Part of a small language model's weights: vocabulary 2048.
Each number is 128 + 24 x the weight over its row's rms, rounded and kept within 0 to 255. Layers, rows and columns count from 0. Numbers have three digits each. The size before them is the row's rms in percent of the matrix's.

# layer 6 MLP down (transposed), 256x64, rms 0.123, rows 232-255, columns 0-63
098:128137119124145081125147147118113121121114175174127111121147152116148081153117080120149110121112146159113127128095125192164141145123158139144108096129138099157094126083114124082151119131162136
099:118102099112135146134149107117146106142151103141128150129133181127119146189121103112125137134119098105107180122124123135092168175091140137093117162105119101150082111095120142139168146148148115
110:121113106125134124106177126103067104135141096108148135135113128147144139094131092116176159106122133111126120163127102092151081151150081144089122119148145146114127149144136132128179145172154128
115:134162140124138122127111163147133151092150141133123140104164087163105104114133073157139118114111107173077151058110094136143152125137080137160128132128133127140136094137146122101141138156126140
098:137145150150113128134117121127189133166129115081134145131129134165105136129149095173144108122107110116037112096114131146129116131151106131099128124115090163152158124136142089152144108131119148
101:146132119109109134167128105170144064163153106120154165108110116104103150113121135084134124142132165146126122150118104125164137197121116096102115167129134146133127142143098129122097093152115102
107:094157101106112088134133091147115172100108124131166161128142121137095121128127108123126172103150134070161145161126090131125156118130180123132145128135155086161146171087110132129131130139117136
122:116091138145138133125184121087166135136114140121137146132127116088133139064127148112105111085098121126128134139148142115161156193144136132117104087115120177094118150140104133151125159132099117
107:125145188115146127175124155146106086136103117115139169137095156181157096139140114109104136130088138158129113100130118137117145143095111151147117092124105102103161095103121119094145129130157160
110:111168112123160098109108125115136111125141103102167142118149172114119116122105138104149136121110128068144132090097142152128096154125165100151124166114133086162111133104158190143120145122149151
101:131130093118130148127142098163177131142110165143070127103107145097088093078107102120131131128111150151126112126145138114140129131175136161096158128134171127124138079119094136134130146173142117
078:130124105136117123148120118105096104135140140167157105145129148122133135110126108127140136096100129087164169120150153122103111153137152096125079106138154126155174157097090154126153163057138122
103:106170127107122112123160163113145177096126103114105128104149083145157153083148140100114137086133128160140136177120138118136135111140145152088108079165126112116114131114109141090134105162148140
112:145124111144158159110086148134166087126129099096127129110128119102107125107146145163141123122158156069142087124095111108134134152181162107123117162135164133101138088149136166136101142136109141
101:161128125117119160115168126151115142116107142084115141102148143155118141114127104079121154129093129117149150141132147157123143113122127140198133106116173160082141115118127085124094137100075143
079:126133147136160154145076130117079098129131124106152128129089158160134113184149155118164143109119163139108122115126094139162152133136122126154099120113100131124171140137108088132147100091098084
090:144095101117158124106115158153108132117140130118157148167143067102162127095136140137128093133140137124135112102133119159180112136118133123134061125149150127126144133126089168104139175130083122
111:095104110110132102150141168118118149097103141151136112128126143127139086136083093116119168127089116140100128133089123136121140180139143126144128105137143145151104126086156146173157183120083143
112:098116133129158103100133129088126150121129133119104121124130132135149111075135127108123122122169111130178105139109144103152140120163176184125084095125186172113159120126151093145140122147131105
095:171101147116136133085149146116141090177139117101112152094096100139162111085138134126122130118148176124125118127157136134141142175137079129161120087119078099140149118095135132124143108132144155
106:168121168148162153112104123158153133179117149106094105158074120138161113116121152136147081106124122144108117148100152105105119153130100140118089116134110135177125121164106122113145148119084136
079:142152153146078175128118103107126111163129115141176112150106123160140117135133122116159149120142110147150116130138117112067128188150148095117136077098135130117170113139139088139122125116089123
115:122126118167111134154123143111118144139170090118103109095169130112116153141106112149111099165097136168071117121112150086071144147116115127163131137116171150134107140152150127110151163123125153
102:125104089114106090105103131193115116181153156079135184163083101129126129137129125094131128109125127146124134141151160137130116134123136150127134128153119140183109106139092149123138113113096149
# layer 6 MLP up, 256x64, rms 0.248, rows 233-255, columns 0-63
105:100146141132129158115177151120080137147148111109138113132157058125110113132122157101142141159122139128173090153187115125125082111112147133115104140104111136102093117150121135107089123123128154
104:150143128134129139128112115138177149132144104101066097113190138088159145124154135100136119152119135162147100125136154094088117165130115120158095142094122157148104147126114133123092136116122173
108:109152141162134089101129153127140117103121090113101129130142112115135154100131111135100123137092156096079105151125114160126104117126101119141085149160103122112147124158162126117147162146172198
099:153136126125121143149130148124126109096123116141072070152159100130124111136132123152115154140112134115110123158077153127156094140129162103138133172175105116125135085182123165123112136169126151
087:139131132107146101120128077136115121090099135141137095135131089142116114130130134129141172115173128096153114128120092094122083112103115155136169125156129179145127111124155101106185101133120084
107:148104149101072145133106152154172195130095177157104146106156127113139154113142108128100125123143117141147102114107158104101166135116118119149113130123107133153136147159143144128130169080140127
115:116135106104132134137136174099110112122134082112055105146149154131115145122173117094150158125134118090165159167134144109138139116151117145106132135113158100116094164141088106136131171139130131
117:121105103149144113155143077147099119131142091144130098104151104130159129131126110133139168151125148083148153134162171117158095117143090124109147149122110062125114120138153174132079127130120132
112:131133137104110102169149144122133101168128116132118128142163115161156139151126154123134143109111142054126132098148085139115121123111149151139134141087112079154113140138145088081143172123136087
100:161138132110162100151113110165108108077132063115133102141133078140108147138124108170151108150117110110145139162107110107138140141094122132143135148158081141131139161156133111123154131096148170
091:128153126119092086134125099124138141160147091120119157065118117136098129110097163160109131106144154112105117156089130122143097094111128169107168150194115133139140143126165131113123134147128148
105:159118125135121157096110085102115078145131108168115118152163112113118120129166087168100139143132175084119103140152169130133154102135102124097109151127133115103146130166142140175117114113113108
103:136132132170131124108115141155137133108111137127114147120116148096161131152141123116165114073155094120153132177108126142128129111116106098123096100152065111146116191157148107080111158121129138
094:149115100108067119105101120127165153138182119127126089165143120125110152125146139130117120131101147131123100138140143123125148138088136134150093148119097116113166061107146140157147171164153116
088:154165117119060154151119167116115156132127122134103128116166104141129089135124113096145116157143125142106100143135170087098138128104153150120130161108134088137132087076117119150141110162131158
105:131142111165097133183109156101139125123136090131095143113151137141127126159086120131141153126155150116116122147178128170124096101091154139147127108110151129104136103141078170108094164122144094
102:139158119168155145134092138145144137093142128170103162152099081113136163136137132141152100123145107122134084177146079123150115123103155097136124116099105134115133128165108116083122156093149121
110:127160149115135163120126157155163167139112110134129144109116077163138130109093160180137129136075148100148143146143103093134125100111103118136098140104110173124122081117124085124127101141153122
097:123098114103134102115113132148107162121119150125097102135148134121110117098190067145129109149097149098162109118117158135157115130120087121108135126090173169131119169122151132107151177125138135
094:076129130113131126146132135094126099159110130137151112186139118139094158152131138107177117154176132142119134094139122112118144117074133124087172139158126124159098116125131117121190128151139110
098:149134079148142139123112128113140150085153148108109139122131163124118122130112156108075112175111141163119100120094140118138079080109117131145166124126138176154154130148109133086119126106166095
109:145133150158152122096141119135130167142128122105092068083145091095146131123151093111106145155149091133128117132128169122147132156155130124126114133136135110120139192139159102101133165127165167
102:104125123173147147140143148109123103142074123133096097130159153108144129069122096141130091165127126100139145121159106144168139138119081136146114099136130171098140123133175112133093146146154114